Weights of a small GPT-style language model, trained from scratch on English Wikipedia: width 96.
Each number is 128 + 24 x the weight over its row's rms, rounded and kept within 0 to 255. Layers, rows and columns count from 0. Numbers have three digits each. The size before them is the row's rms in percent of the matrix's.

# layer 14 MLP gate, 256x96, rms 0.0763, rows 72-216, columns 0-95
099:094108125119145153115160113159143120124161135160137159119131092120148137143126102130165145129161113118155092144153094111147064119117121133150144085138099101133126139161129131094107126100094121140092143160071120119115156120123114213111098139120145105121120124119109151117116181115107119092
102:118116186118185165105127117126121121116132142137123095094126089083090145161130139072156192167149101152115142116098144117134110146162127121128085120164146132124116127179123108124141139110102138152108108148133131125109092114093118108109105126129148097113131097121114176102127133123134100162
098:096103184105154147081116151151155143150147119154136168130141127120119136089133126145117168114179118151161108073096096111084102162115169133137095141107121125117077111136148116091122149103128128168122122117100169122115156094139131126130121117142157122156156128152096117114115116131102098110
092:093151144125187160144151110130090146131114138139078153137100139106166120086112138100124117122118117125116139082117089114133117098131124137058111105117156131158108146135129126130154133173101179097125102124136084130128161132127124119115115138182138106089152102135101118135125160176127116108
104:099162147110130168124129085128147146088144089172137126141120145136123119159128178128149113146129090148119171125168131092118111140139098193119100146125110141114110142143147150187159140134128180129124150133123113105115137108151107137144145103167126102124145183153133159136119165129168134112
100:146133143127144108132175152128109141091128117188112132156166098140180183060135127152137097150097106170141140128098111100120113138178108136145134129107108103124141158126156131138149166143133101101107136167161127159122130097125131119115156107115175131145125122110113148134132100144147091109
104:164132114174158122147144151117132159111120153161143092118108144132119155150097147126120105145086114169097186120168140112124124120117101140134077095089155108138150119135132097133119096152137174139116108112118141099147093101165111121123183146115140120086150125119153123111087121105113094101
096:132159180119150131131099159114128173120170105103106116119134107090149125121113142142120095158120109132086147138104159124151115139145177123085083140108137102087092146128171127124140122087157163127134102138127162125108135107108131132112143109139161132168153084114163098123127169116147087103
094:165135125126139128165158109117140122132070143154125134125137129166133141176109139095201118141137116125121137107134146137100128148134099144185103146145095110110127118186121114115099131172135159140133160147194145129140117107124143134136140096126098110117155086176143114119087127162127120132
100:145082137151145168132126111133095136132081148155139113134111094138138106126098143098184124142127134157112172127140152083128121094118105128126127132139137123116140179101097134122162155163136155125130148131131137160098155112099109111106129122123169056126133092081148134103129127102090086109
098:106123137096127116133123137159122127073080114124095145126126125100208125121146084094153125130152096112158137106143100127121080115130148128132126114116122126158154139174148130132145131161108115146106164171092125089151166127148123153156132129128149109096174103157135164127119150115097096127
096:126151137125107137117148129099098181114135082149097106108168147120133146108158107148136133163120115123105173074128118091153127171091121121110104110133149095117154096155129120077155156104105123141102127096154101127153098116120148148129135166137101111135096109147112114119108150140085088087
096:139123127105148144119158152120112140106117174130115162103104097146191139144134085138170136182138097129137138104135177123153109124134176167126132145077145097121151131144189117127110122117132103154083142171154108131136140114128141153139117119128138106099154119154161158151137141138102092136
113:125110106145144190121154099133142105126090104133107102157096123157146125119118140138107143170155120133085143122145111117117118127146113155125137200149104102108124105144121151151124145136101156135120153119133136114081098100166149127103095121142129158140152167169180140087089151156162126131
098:125115178122135140127124132142097119126114113142146115090114119159159146151111165143125097131144103146097173148177089155110120205106085181119132100143135168136147139181108133132125156148124125118153130155166098147134112086121144158114134127156139145136117107105115152163128144115130122085
101:136152142121121149155108146095113147109136131143115129133162114146086136143103132116145116163141142164095176110095102088129092131131131200112104133136157081111130141097121174116145121122157117114158102103102128086097125113153147091161133124107153098178173116146103132139135160147107141114
094:111170119154097164158160129168112102112130134152156134081114156136124112153112167106128121140151092159163161144142082136113110159122123110131090143112137148175097082115112128137141111106118159122141125163144103120104140112113141175110168106113073118157099153107139138085141123113149116116
099:158086095149160127103116152117148121124098132182120135125066111115070133128137127142115153140078073099164130096107094139139120113122125139144125141128135127105151093127152123080122105150098153134152139121130155096136111118165132113148143098127134138143163143087166134118094128106079103140
100:133119114111136157130168135120115133116130138158126127144116165136063160105149142147105106133152134179133181144102117114115143117142090106115106102074110154110140119123122089093134113097120173107099136118121184093115115104116149122110121137138087150153109110145162190111135155131160109139
102:158159132154149158120128137157129122123115118139133133166121108160131151095119138126176115141157068131196118099104095143159101115122112185100091147125129145082105122128104159130102145115065156119107128132088076122165125119153124127134129121156147129127121132108141150159149126146107140100
106:129121069136105161135129126133108151109094109173115129065123106113133150140125136117123129100151091135137122081110115139126107156143107133134091132173124121162186132149117111098116171132140131112123135096137126120112123088171132102161137143118120153197149105161094145121142117119104081147
096:136154113138168139131130120164099152089117144119088142113097152158139161092096107100134127118154144120112140151091135096112100119160070117153094149117098112178135115105147099108140141108160089130137141134155150127120107091108117105130137155110106121152133143095122170151136092071116118168
101:088124132093129118138157111104148172127099157116093075120092133163124154161148106133154161113110119166120122126130115126129106117149138130074127155119142135100123099148116145115122113132172131148113129111145103128114129112180123107116138166126125169154174122080181101111118116120076111084
107:075093122180144163132156130153094118066099155130096127114148135117140130136091120173119130130124133122130160128100106104117105165086117126104138135112144166143143137135138121138116136127173122082141119142131133144139120077140156166144130152106141132086149160097088135151139163143183128147
101:093137113097200100095156093101142136081116104121143096131121099097135144130148112110135175144110188129125123118086127117106098108123118106117132148156112101151141154141123108129082163146164132143125111155129122090160145113104126144074125121109109114162142167152136102118122160152136111128
097:121095118113127154107134151084083144113065101115146116107094133110116114077102097106144146152122131102144164155151145120106085108125152147123130112113100114138145099118097126145109116151149139139125117189183125104115105114113157101115115123132107150134098142149119177150114132139160133070
101:093099106168111111133169148095104134077120141139142118102146174098105182148102113155141153092122119162144128154068141152120104136154116163082116141136125161083178089122105134130108129142088119129097129096104108139118133105144099126135135103146105115122148108115116107084125120134124134135
094:145090162127110131145132124114095081118136162173136118154105118090126150118153166115157121144185145150169106159144137140115122127112177149115135139120134099156127063120189122141095136091140137086098154133151130103097115106091107115120150136103170150143139117129138134123129141105154146116
103:113087156106102157135145162133118156087090134162130137086109109116172126166121163150101102132147136167135146083171178121114120105111103170143092093103112160131172136151120112122129113130132135148141141103126137134141115085130142108167127155171133132172142105174122125143134132132113126098
109:133161120144165144159139164151128163111064141130127126098145119159151147129113156134119125109128133135092166132148112117134114107093101120122097156132133119107177126137136136112178140135160175134080154095157142144129123091083097117114089131146119083175129136107123174111113136133088109128
102:119108140103116135099130127131113146118155138118084108094110112170135150117104158117143163168162140127143127105131094128140102125156145120110079122107119172132176109130101172120111123139134118105131145129140145042128154139153125133137156086114096125194143138159161160131144134118093122112
088:129149136129109224129140146189120131110158160130106110112129120100116143131127128112144136140120091185183143128126130126095091122105104142170086163099158103150133127136117148126110125112114119084108154095120155157128163098141147137129095089121136119156131130137123134101126116143136094112
099:144086132150115161105134119134131149112120094117131124077120105121114149131156103119149169109118116148092126089159112141144119111152125104167106135131114175161132109155132130132118122149070175128113090144163108124104140120169102107062113132150122151091107121142174134112132074136151115146
098:101150138108135136078122124124109165130140141148132110101129122128161140110106128096140113145125097147122135139117104130135123124094165146174046124083096114129132164120112147122112141182135134115098148124126123141106114101121122140093071121139166130108112108178174116145116143148093101077
105:081133145120201086136149106109113153151147141166133138129140129121138137093130130109129118121078113176125157049126102129143134102114134135094113136124132104126103097153156138083152115157136173113128176114111108117143121137110127098123138117134131114119145082114163091140114103122117092149
097:083132165134127120085139140107093111093131130138110140096161167123134127147153096119204147165120134158117143097131116114125126111166118103124120129142132113139124080126152146137165130139137088136133161132135165153162121112134111124120108078165191127125111084095132109091157159132129140126
097:187120165134147112118127143153125151094110141160120161119138175121151158131115102151152115154141175148142130159126112104129094128126128129111088136127151124122167123119139145153166128124134145233139128137132135131152111107135133100127132087138095160124156128174127154144140132173098105137
105:126124105129153130084169155107099168120155090127123114122146137142159144149106058116138169116157144123156136133138157125111143164098139125085130111128111164109110120121116146072126145120112159129114141148105121119072162116150119114139094178143152116093136093122091099140115136150136082138
099:114114162110164187112129116183101111102147135144126146105163093115124132148107112101138195130123137138169148086082078110142080119123120144133139143088080116137129130129130135168126122139098134162118117144157120115150154109172107127126118107137177112135144167142147107152135125131139111125
098:147121121140102138127097129150121147128161091129095117096120161132090133129109119148179154092120124191134139117093137117149103143150129103179119144099112188143089138164147137122124157152125162168127118146091097123104113118148155133122153102120103122171173141126149112100157106142140105094
095:143131135101122138123158132124105121120167110179100106106096125154094148116120125175168158161120128106140105098122094123140098125127102112114151155135119129134134079173152149158117095130160141134104111127134105146126156153118137126116141130110141151146158139111158156083090186181171163103
106:138135107077123126134114124119099118128108129117101138130153142185135135165139143119177131155181145146139157146140149118137138134092142122128054145110096118142091150134127135118104134150127171129132164149112113137134084109115130113101123069163131087144115097142168098148136143140085085126
098:092120156135124128152126122137116113173125146103112129089118163137137148154101165107123146112142089154141137124165100127117115148102121110075175203113160116106143109132133163134132090147158125111146166138123133138144133091117114122107143126136135112098172111087084151123113125185089128139
109:124124141119118136117160119089091141108152141160112113120113147085137128130116148077178122122159140165121169135129082093137116100166115117160139115128118107142136138191117108125095163147156107137118133133224118132116137112132135142084156111139161142122136139097112120144113124132168111134
097:082108148106133126140137104142118131123179151114129118099120118176135135091115111087110134104116099181156141124197144136128115105134125160137135161110105143148116094109124110116114128121191142116123122096157158124118124095114115076133149111115145096169113113124157133099132171073116124116
109:054107168117118157110118119080151107116084140151105121111108147143096130112090094098137143113116113141153143093121108103118103159127128146128160120122124149170141104123105140122137144139126189104126134142131142130131134107120141118147102147151145093160117162139092127092143195138121082162
099:131084161139110134143136123148123131129140129117089146118141136139151146102100115104140145136117142177138170086168098137089106116123099145091112141143154132120142119143146163162121168162082099136164180133114125087126142111126106114146106148133172117091112095102173110112096123090094115103
096:099123104084139121113120165123096113132064123132142084176125089152122135121142156149135100135180116139118134074122124134091126129134159122106138185096131118136125159140116146160104131136111103151134143129131150168131138084164078104175106103137163127097129093157146134131121123141127116105
105:107098134088131117136145133127123154098136130148148122127137180117135140172103142172118157139128097181134145116151113129106097127138161127054145172108114102129126129117126148134135134138133132105160145106116164109159160112135139104126165118124122177146181087112115163098113163110102090100
094:128165099127116112139099145087126139103155078128068086125089149149119142170135132125129190121133116129111120149150109102126073131082148145129126131106142174126098149150119118083102124106149109121111111100137149119117174108131128109096145118143143128182173130134122138116132128131178121117
100:059114130161087140071174138175149133114129142121107102110157130191127138141141100106166131124114100149125159130148163126150121141140141125090148149136142131123116126128140129113113114111118107139120164115129118145102139120126158147154120146087156139113141086103134090120120208151130107153
100:105111095134109136161156180129133107095168149136135145142165110147129149122083095140141193151109117164129155123121128116084118131134115140147114122115114148134163100168147110113135155159080111122089127157134158093099114097124126146145110161111094091078105132109149168146149116127145132120
098:113135125131151194110130151104102092112092120147107148131145134106124136154102141113162183156203115184120125125158117113128138116091099159176125156099109139131093102126136154125132098122138144143131138100140118128139133113127119103135102087143121114165147116077155108157103110138100122102
090:129137105157109149099138161111152112102121119103151103121165121124113150134131086154167198142142114142101133111145131184140130106138136097105143118127085126172116094154084128118122161147143144107112109178113103120156119117160102091109120130115155125114122142103128104139089149061145121144
093:160126108097111154134129131137148122117117135112145099121122162102143123132160098112162223152170079162122133172074125093135129144114145147128121169127130100117105125124120161138127104132131153104117112129129137114144107119129158146086089104131143102164123090144117163123126090122099101102
112:150126117109094170108099145138122081081137123131091098143108124159093144119118123179117182132094134160153146084100133129105097155103098161142138144083092127166110107146138120160159129155133137141120136110129088112119138108127111127095129121082120123165117152154142176116143135124124092140
100:138145126173150122148119136141078111149104122168110115110111127120135177123115103103134185140093147144120124132106142080106082115098125167119155164124064119135137102159150113127125131137123107104107156113147148112123108077134150093123120124129131109134189124125118164115124176109166104112
099:149126185168162122100176159121116128135154165108128102143159087131121164099121172121139110140123084165116191135163164124133098115126147125091126114106125123121136120131126120123138139129105147113137120141138152104183155111156137148145130103130155116143134121103092125137166191143145110096
099:152139093125132145155182155132136115146129168151133136147108077123160165161105109102158167123089098117126114126126136119131102100139138093134114136086114138119121118128169082125114129137121115151118100158150117120146101134101115142099161090177186090148174098108166130143105147136126133139
100:073101128132161133100169113138136159128133145143109091133111114126104165174141080107133162121104150154115124135111096131119099134162143105110142141136162136090160123203144102113148111111131120170159125112166131186124154125156152119101111141108115158121123126094172125125146126114110144117
099:075094139128150150117119142134061128092143124140132112080133113136124168155167153160185155150167143110123140126102114164130114162127179098122111133106137101084115139114140149126140110126119129099125098119164156086163151115118135137097145121152124092143129129158125107129082163119128138118
100:153120117093118161156130115116114176079120125162132129071135103086092181135092116139127161115132074120109136136089143141143110118145122134129102101129108104126148150153130118087144159130137159089146144108143186138135126106181113132124114118163136109149147154169149142117102147163129130131
098:120136125128157157123107105141064172111077117142137117129092114151143137122140163108153071083189109138122133135093140137143100163122149123119123139140134120151134125114119118108111145153162110130115150156113124127157147094103149120096092136121211111100136135144143126117079104118137140109
103:130115096126137143122106092123108128152131153157146140049117093106116146142118150142165124137108162132121161148118181113094106143130124133117120126167108152121121128170138132135152147160141117129096090137115124168075133120129139120092111116112133132150163136106137161126060133106154064116
098:117114099135140156103146133139114162117151138140123148121127138179134160147105121177159119130180142193094162136139151134107114130092113145131119089149139121131131131119117164143113186117128115148159121144112112117172125132144167125116105129140084090149147147146177178083123099107153135140
101:130095128152093132086094132080134151145144161190107082148110118111148142122144068173164122151131098164126141081125110144117097141120083154139106141116123156110124164138122140116121115112115125111157163112161136134131117090131155151132150145140118136135104062143116154136150114118120098120
108:132131119113165141173160155103161114147138110140139117144118129162095149145067137149153163136126092161122122113099123118124078136137161139146121151152154103087121102143099139133092135104120155113105124101118142060113127104116124117100119111136155140167126151100129153069148178127111120152
105:120126108123084103144114113125132131119139100121131116152111111118113162162104096130155129136106069137163163106118096136102121122093164107106119145081144147087084080134146121106153095144122129122078156109130112100111134119148134168101150132116144111130162131104128109137112096133107048140
102:098090131129143138098162153165117139086158091134140138122142098153144117117074104125094177125126097129119137128146151118118102160139147171140115124108080129148107087112112072124077135147093131119106128140100080115121112112120105132159154124145122136107118124094111108131113143123141141060
097:110135142088143177122143124129160091156130090112151116120121141109141113176087146111113159104175133159185143120141153141120071144132167139109183122121116155137109144137129096134090164147169137121121142128163145104110142109137130112150104124110116143176155133131119116122122147113115095077
098:119134119129160138108136127090122131139111150155147124084140127126137158115107123125133137099154120155160113082084108093091141130089086103054108116129090110117127126157130132115124158137118122106123189097150163122123101083118128151126097156119123155164092110120109158144124113110083107099
099:112101140159160133141137149131122124136124097146113136110180126116165137116163108122131114126157115130125163129121162162129117105074108145177095137093137098170096102143105123141147176134100149102097173160127168088125162114160142144151161134111154151165105142129095144164127118162140132131
097:102099089134153135120170153152070148122144182154113123107141116106148163114109120137129153092126168125131153107138150155113114113126139140109136124165133091153149105100166148099132124103138122155143170123161156087165095111145110129064123101161123123125163159160142142126100141118112137111
097:106111105103154163154169161125132153102120165123146125157158120139072159161134156114160122099144120219138170135109142143134115145154142121096142138132124147110151111121104132139106099124089166121118164101115089148129100125108118099137094130140137107150129106117108104101101089110102126118
097:115113102107152165157155119100124145086143135146138125167127145117123145146147108119137137172158152174119186101113150075089120139078102164123104109149146127130117127096116140095077192118114131152135132107138140129130143111105111131103107158159112126141131160157147160126142124106118085152
096:154116098138160151143120197153153171147131112152126132084133145141155151101167092128162165152138107160181117127155120136141096128124144149135116119129128133152099116122142099148118111134102152125104136151152150096088169117173137110125094108137186150145127134158149145147153114142106091138
105:151149142128166118110119136139148196114117113109151114092097112145098141135108129144138111105121117123132154126123080115128102133116087087203119149105085161154175109113112086127082147175105136131122133160120116124124124113130121139124147160161124112087085149133126122158124153109145122096
103:104099168145105151125151182146165126094126135144092123106173101152106122088101122072167183144107120160135146127127134150137098103080106111123084121134126126174157114186145144140108153126138160102121121150127142130130124136167153131135087125104144139133119149136129144102124168116116138129
100:087113095122178138122116123130084141133098150129119106104079130165152151144110091102139162090079146133123141135095132100127086138137142125118129137119115130129116094121158123174180150110136162122125137140133125100152119115152107146126135095160117090161162118094143127154151170171118083111
101:109108125134156120158162104117124179133115168136102130102109131145161159146116110117129154083114166136128174111122098111128121151149176144103127128114141135108127121144127114112101139126154152134132167132133091146171055111144110106105153119132127099134097111152161211152135136116135128154
106:141121138148154138127142117120088096095143139160135104144126155166115138139115140102107090148143087134098173117108119146132107125076100150117139150113151171135145113119142149122115147123145124181134117133143094041106127107154124111140099115115123101139146174087182110103117150128124153150
105:133137141110168160134090152113144110112135131154143139176136128186142123120127142179155112178162178142122145117118120128113130170096163177128097163146112134140123140137121110155117121157149137092157104118127134098163138087124137142160139112117156152138169108181120148097139123156098103131
095:119121134159171153133211121152126159132125121129139121139145094165134169090154089129131116124122163128109136131121129157144093155130146103165143122126070160108129138118118092142122091145177149140147111157140123139102145114157127162089105116157159152113139128132150102093151162163116107139
104:123144098144195142091127152123114162095133134132140094058136126156128139134121124142148171140117126147097159154145126101127094115121155128127128091131131096095097165144147160122120154081147172076138112111135126080124155124105122138072108106130154111156150139134113144125154140105127121147
107:167124121120095142123186141157103170080133154143126092132094142090131161102106119165123132113090138174138163165151136103120127180117086151128151125093124133105130129126113125119173108152132141114142142139159144080126125091161151132152125148123140130150158130131107117109119113162078107113
101:110142125104136135141136107145111138118154163117097095098126164156162136103142134132166109157097122112142208118147139125143104117119130123098136103116151123124158141140155087162147196129152159092085159145131155099118135128121156119135144102157144117143153099136151152151082086130148111155
095:070162126142175138091153119139096125093115100152132140096137113096107134154112074156153157137145146108129114105089119157130124114131149116147121113113110100140114121121151125099081130073149155088119143118093095137145117129146095140082112132134162115120121109153106130159094112118093092093
100:133122167099137126091118131138104150109100132139133110144149118179117151126102092159117166154115154136142144121075156108091098151098106100135137121096136122065116106121128104100130143168131163163095134110124116108124179113137145140127105129066163133142130111120112162158145095093133124099
093:097128154118086152110148107107111125107128145145116130120112101153149129114142128173106095173125145152154158128130121116142149120120100105118089156120114145174109151156142128160143161139132132121110171093142178081114148108136160096131095084130104110168129111104164124061142113118096122111
093:091114136098109097119138123109125167120110157130070176131105125100117156132128098113140136148086084145145147133096079112121099094094130146155130159128126156115159107148147152080151117138116135146117173144100130106103130129104122130193084130153155153098152127142144131118133109144099100109
102:143131136145146116113132142140097070135145156147105142143139130136141142124109164144157149145135135149110136138079135115101139120132139064140120095134090108088105125150146123126133141099172161099140121109151146108096115112102147109128148066099171083173147139122121118122089132140089081163
104:116136168114126110103134151140130092094144142138122117113141156151170160108121171128135147130184129128143139127140122107085099132100161129129144171137156125094139104132161143167131130163069135146070103186128132125151118095075126124114110148150111137115108111124159120148125132112168119171
097:119141106129141156123124140091094059130089167119134116153135146119134120129143087121116156142152131139111147143104142099125109103152121119122128147096150108156131066110154087151096181114142154112124120104155113116143093076140093109103101116112081113104111178132131131118120170108119115155
110:109102126139143138151130191144080114130151167140142160113143148088097145146102131144142165184170141130152150113074118123132105128089146124105138143137109161099137138121139106109115143114117171132089129128158125113165134089158181129158130148128129095107119120119116171105102131116096093122
101:110162127137133163112161138107120150104140133184127148130111074112108147141139119097144109158157101146128196106135186141129112133107137090133086153110147100131125120103159111164097125151091122145100152116129116113144161123091151145092129140155099116127160083146088135120105137129138097143
102:075135094119090154117105104159138103106099143162152129125116106100114144152074129134144121140146084148113169077113144104096131169125120117129114158105086135139110121126136127098130109139166137115125145075114122128109138126129147091097111106127119102156159115110138110102149075123065121122
104:129100125164126152126122120156139117134136123112107125106111069146079145159125139135134126153147152149110207086121134126122096143180104179122138131158150116110117105147117100139114131135100152133159119114155174138124142127133107135112160175104090126080166151121126123130124154165106088135
094:139134152127113130107116121130129154128138086091152091124106141120112135141136080128128158136098145105087124116140126204141136128090145130150168120116129158151171137110112146115124158168139146130107152168114064130092107127190125091109123157130123119126175154106128144156163122126117121165
109:139137110133131151115142114110132092101169119134132151130107117156136149137117097140148186165136130136143101130141087121129102122112124158079079151131148156130080142121141082153129109128099131087112100125120103070117161116153143131119140124057140122184124111139126166091100152141118133111
097:140074156125142186139099119163093117104119115174149131137091108103121193113147105166140135119119068061139104126113167147136100142141118134108120114087109133127118169137162082130153128106126126131133143108145131138115130121112102122128132095155135168123131087108130106142094144126117123135
103:134140106129169112185119178139143125158173113137131128132173141184102152136145156148142119176145107166164145106128096141117138151112142175136112088137103133093128094145123116106139100138135157142098136129107134090082086115123082104131138120145133099142153149110131128141146159155133104146
098:104135147150180125102118108120124155135124099152112129138113115132098135146108070146131121103107119115151146117171140147141116132170180141078108111111132095110074099139123107103100172094125140096121118113105119164170103110149094149136162143135137128124105081121164119140161126148173135104
101:092124090097160137094113149140056103103101091115131127086175139133142138119106130113132150131109100176152145101177111101131109152100131113097128144142105123117154075144129093160094119138137122145145149119100112102142176131174111105093125094142137111156128132127116120124096131107138134113
099:120104123125092153160168122119102142105080158153133135085116107111117126121116148182117194157132109130125112123157124122118144135081157152119090102147130151175094150089137140078154131124141087137086093119118117107097138083133119155124133151139146109167100130123140143114108130156141122146
100:111172149111118137166162102145134111106104135118127145134116131115129145149087164137152124183089142155164150161107137133122141154098121150147110100095116097125129135106164150136165097124187128103129122123154105096105098097088113145155115116101147137162141152104130140144151105116080095085
104:119149124137166136130148132150147119125126107158094116102105145159157147120131107166113115125158145155128135134098088146136094145126161143146130144112179143087146123157093137102117147107079126110137144158091136125117051111075146111096116111122131097161119066145152119136120119162126107103
100:109128101148130148130158080125131168114168122169110155089122106088135186145119107143148175148161112128125122172113121163128121106127098130125131138097146132125170130157154094137159095139141137074154132117151128146088142107092146112111130140124119160120163085149165150143164119132099110130
101:056092137160150134150132125134131118111101135139133142076124164121190142120110104085128120131111144135146146107138119113131091134113131110129151112092125134141101107141137133097148128093122173050112149156136160155121111084111119125110124163166157139152137098113120132107149155088109141126
096:105131132153161121147126119119143112137082102095115108117105144181144158139112140131145117123128129127102115092047126122125132145105165150144131120143124123128160096170103094130123149121158189130145156095107122107152084105141110114149106153126156160086108106110125158119146118158078130099
104:118081088149121118108111108109110129097134137117136151132120122157117170140119111169137150112084104130107133094186092145140116135140154152125111115082127159134121131127139135126164106138065116137128168139140130124087099116178155164097124122163107156126168082115114141111178123142131105145
092:154158155179098145135128091127120142119164093158158101135134115118112132140091053124114170127113120158074119128125112164142149125150148131120136173115158148169127127099105089146122115115127135113142107117126101150148163138130111145085122144151104162166133123097134150134102129102152160167
101:103113120098159157145138116109148119106143097103112117092111134128145168108115100089142167101179162128134150162127169118106066130138169141116126119108112106109105160132141143109119135160146115114087129170173170133101127126148160169107136124136170119109134173159124154123117135098141108141
100:119100116092140136147117111131130178120138164150115136088126108103092131129068094098185164163190142148099128126087118116143121144125121141121092139146110080129150074154113102130123141117152121092149176110140140144148120122114117131108131094140169121150136149144128164123146137133152097133
104:119148150177154110143151140151184151150141115138088119141126130119116143161083126162110157154124150154138174114121136116103095107124114128131132105155153088102148128117140120140106155153121138135126117130146089133130128106170152151131170144128123167167145116142167169135085158139136053114
101:095179157152138167109149126190147131120167094140136138112148118091105126141115141110121149140158156158151163080124128083101106129146141112104118130127120143114122147142152130154092135138138109127141094122170139073136157118122073107107142145115115125173167158151146141112102159117119135162
090:074120127095190133121143085124086123120108166144136111124078119147118155117127118116176151137126127140171130077130093104137089109141127121102157136163101102137161097142121142120112123153161112097138144097157140124105141119110125115157073106124116130114166170092115114129109096123143134111
099:105096110138180165134125060125124129105096126147144106120133113108136138143134113134170125160103091109101113124102170091138083121102130159137132137136104142088135154167148110087123125116114159137113146143125138130136103135086085155145125092117155077100125090127112137101130151151114130077
090:113128146166147166134147131136109126121109111148167128139147163118124157142115113150158153145099128175058143104107128204125093181133124168103133135137128127106140105143124112151111122143147131156101144167163091081114124087145127128112129141151171133124169124119140151141167125137116107119
088:150147120101139155118116157149142174118113141148129143094133147132161165150115093086128143177105129187110166132141160173161132127113150153120126128129115139148105087151124143129106160134098121147139158167121153146132130114103126172104084136120113144127171125199168111141134129122120103143
099:106097097134138129146169159143086176120109112161121139112131153144116165116179128120151128124137135131125163096171146142143105091103153192089096113100110164137125167142184134156134153129152153123134154131109160119137156127147135107108119119153113131127085086124165111142141120135107109145
107:135150163143098132113115141169112104156147143130139120150122128124109126143136143116134164144141136216105135112112123114086082147115151148161131129099081133142098130111115125101126125182113140171109163122139115093081095093151159144150126146110124134153172119095094132121175105138136126126
100:122142122145127133137125167132129178104176112158112122104127142149126104134097077152134146113138141153130145072092168082115148156095115153130126129107119166159179087124139156133139161105102101169106158083136129129130131123148105113154124164111121138099164109101121129109111110176128122151
098:128119114097081157098119167120115163078173118131138118091068126138114131154098129127132134114113115117123158082180105143110102140127132118136137131112100111111092105132136128135104099150101106134165153119128147055139169095116120127121107161134101130143177164148136127124125080128117132125
092:104152142153113187109118125120124135088098160147134143135149134123114085094064046096103166111113136141130133103121124077121122122115133167136127152166132155169144126144135135133163088134108115154117122126117103143118118121095105115145124146118118127111099127135149110107120131161175098164
096:083146127098103116117131127149101191107149137126104138095142126123113163167118099137136149179128114160162173112131165086114114156131115133122122129124135136151108134122117129124102135102098076141156153087146101137113168099140104140118104156144139124103120156112155123169165188135098150117
096:139085093165134105089141128143128144124139105142071113099153133130153143111139120108149193137120144161124112114106150106148098103142119138130084178143109103135117147122138135107152138143165143093123146124113132099170190107111094146127145083131168153148123102117139080125102123138102124104
108:121127141167154133165146149128166121115112091159100105089114135070150131114133116069108132159132156128135127140141097092135113106120090137124110129123108111164121133142140165128142166099135174138100124173149119134121125120117139129137107131123141142133090101151127217144126099125178120153
094:138125113169106141134126142144148119151134110133160122107111136125145085128108034147126161107150154119154116078144148084140134126113099153125146148102099143137164132151114131126157139083100066155115151127136117123134130148106100131133069137132105118137139123138124121102101114143160137188
101:108155128132163130125118160139076123137116172150144137142128145136102155161091163112152134123117118134119135153142093090127098147124126144081161134077063160138146116132133118087143081113156125116106155138124167111157130135177102111138113135109119101103138128104142131097098121180103104098
106:154111166112160130097103150185144115085111088142133144089124145126148151107128100089150138105087150187117171132125113109135115145124158113094072124098147119130104127125132151156088137129119116177125110124124140131113112142145101151150129119141116118135096178143109159106132127124144118067
087:103106123148149161098156145147089123100107088121163118144159160148116174126123117088135170163116109154076141141131159200129122140100110176112125129147107117139110099144117101156093145130121134155107134182138112123120147115120130151108138115163163133159147124092152156166131118127115124132
107:136122102130176205162128140125096112104120143125117110143125087146128116113153097139128147184129159158156178152147149102131111093118135117095094157125128132131124110131144127110086155149126137093078126162159175113128141100122086149122138136128124098153120137145159162115153122107159117146
106:147144091120102117113113157137163180113161143137122134128134130081114138141077104198132167081140120160129147101127160124100122142134103154127111119117115116072139135110132122119122131150113148092107129106150114100126140090168112104123132158152113161129167173116114152120161170140092134112
110:116150130135109127105148128134093163139132068152136083143144176140097139143083108106161148096160145138111133126126140132138082128147096128146154150155128133107132102157102127125142133110103101146099142121080127080141104091147167164128130160114111096164110148104165138076116129114134088135
089:123102158133114124113159135152163095103145105100098164097132131135117140127124151131151129115100165138136161142101102140058094151104169149163130085088156153136118116153119120147141137142129128074067120152152120116100145118153164116138135158131129085122149097146154128116145112141140078127
105:139130111130112139142159139160152121126150108150146125100134117134074137147093120119140171117118084194157133095130117150100106146163108098154129155142092163150141092135145159158142123100126143101113144177119139087152136107128131116123110116108145075148156135124123133120151139095065085129
100:113140160149164167110137083133158124115148094169105114147135123114111138091167120145129168136126143124146138116153134125143095153155146127119092143141136107061131163123136092097122144113123118135126145141145146124081155114120169135072101131168158153163120079179150117113129150118154114122
108:069110152149164141158127145145131133113148112164122125084073093092110152136124134138159172122124146151121141117085111131122097135140134112131132098091116107148140104121152128124125110124132139085127144138108142129133122107108113121090134134115115133093150149189157116131143108136119118028
097:133138135115140158117107151122094124106072115140086134094142144153157133117131127140143158128093119135134134118106141091110118136130142135167105138142141138152124107166151120146131148154172156160155112171133110156163138108120133122057138094145146132178163196147099143100129173150138123109
106:142091116128128142153160166105123128114136164106094113095127108138149118152081074105127130123144124111129164142142159126128145139128154141092116184163158107103131144156143059135138159119104120112138127111148120126110106087083119148106142137115171102139128069119167166120117129149147106133
094:115114131138100109116128135133153157127102145114106145144091156084141145111080127110133134102129146154158137154117086162070116143146173113137108110118136131084118112117117106129121127139119104171149150157143107186124103096108141175086137089113073131095150136152118114124120103134120080108
097:165125116135169169103133165105099147133132122152124148101133122105149180075149158123164141081116134145156156108154123156121075163090156141119143167130136084129099089105163127132141130157126149159158188110144141107135098124111163137120114095142115141147148125134115106138118111126138123115
102:093121129119136130159143109107109129123113143123148144100171162143113138118121078180148142163134086139177162121119121135095136118128141149153092163104130111111145107116163152131129137103111145130109139088162138094097126134154127146112162123133143185129156075077090150171128125152124103148
098:115154126137148134104158162164125185148119114110123153110130139123123138100097129104127164125105115157126139123111174089105087133130109107162131119132115145105151125121125111124190124157138169124127137103113142127127192087142103117107158130124134185178124115105124126075141141141076099129
109:162138134095142131090171095134115144120112079140121125098094153173091180128081103143154155143148150158137134134129097116111095115114133140103109116107095164118101087140101152107143150143141153126097148130136111131137112135121145107147099158150162105154109139093146159126110150111130078083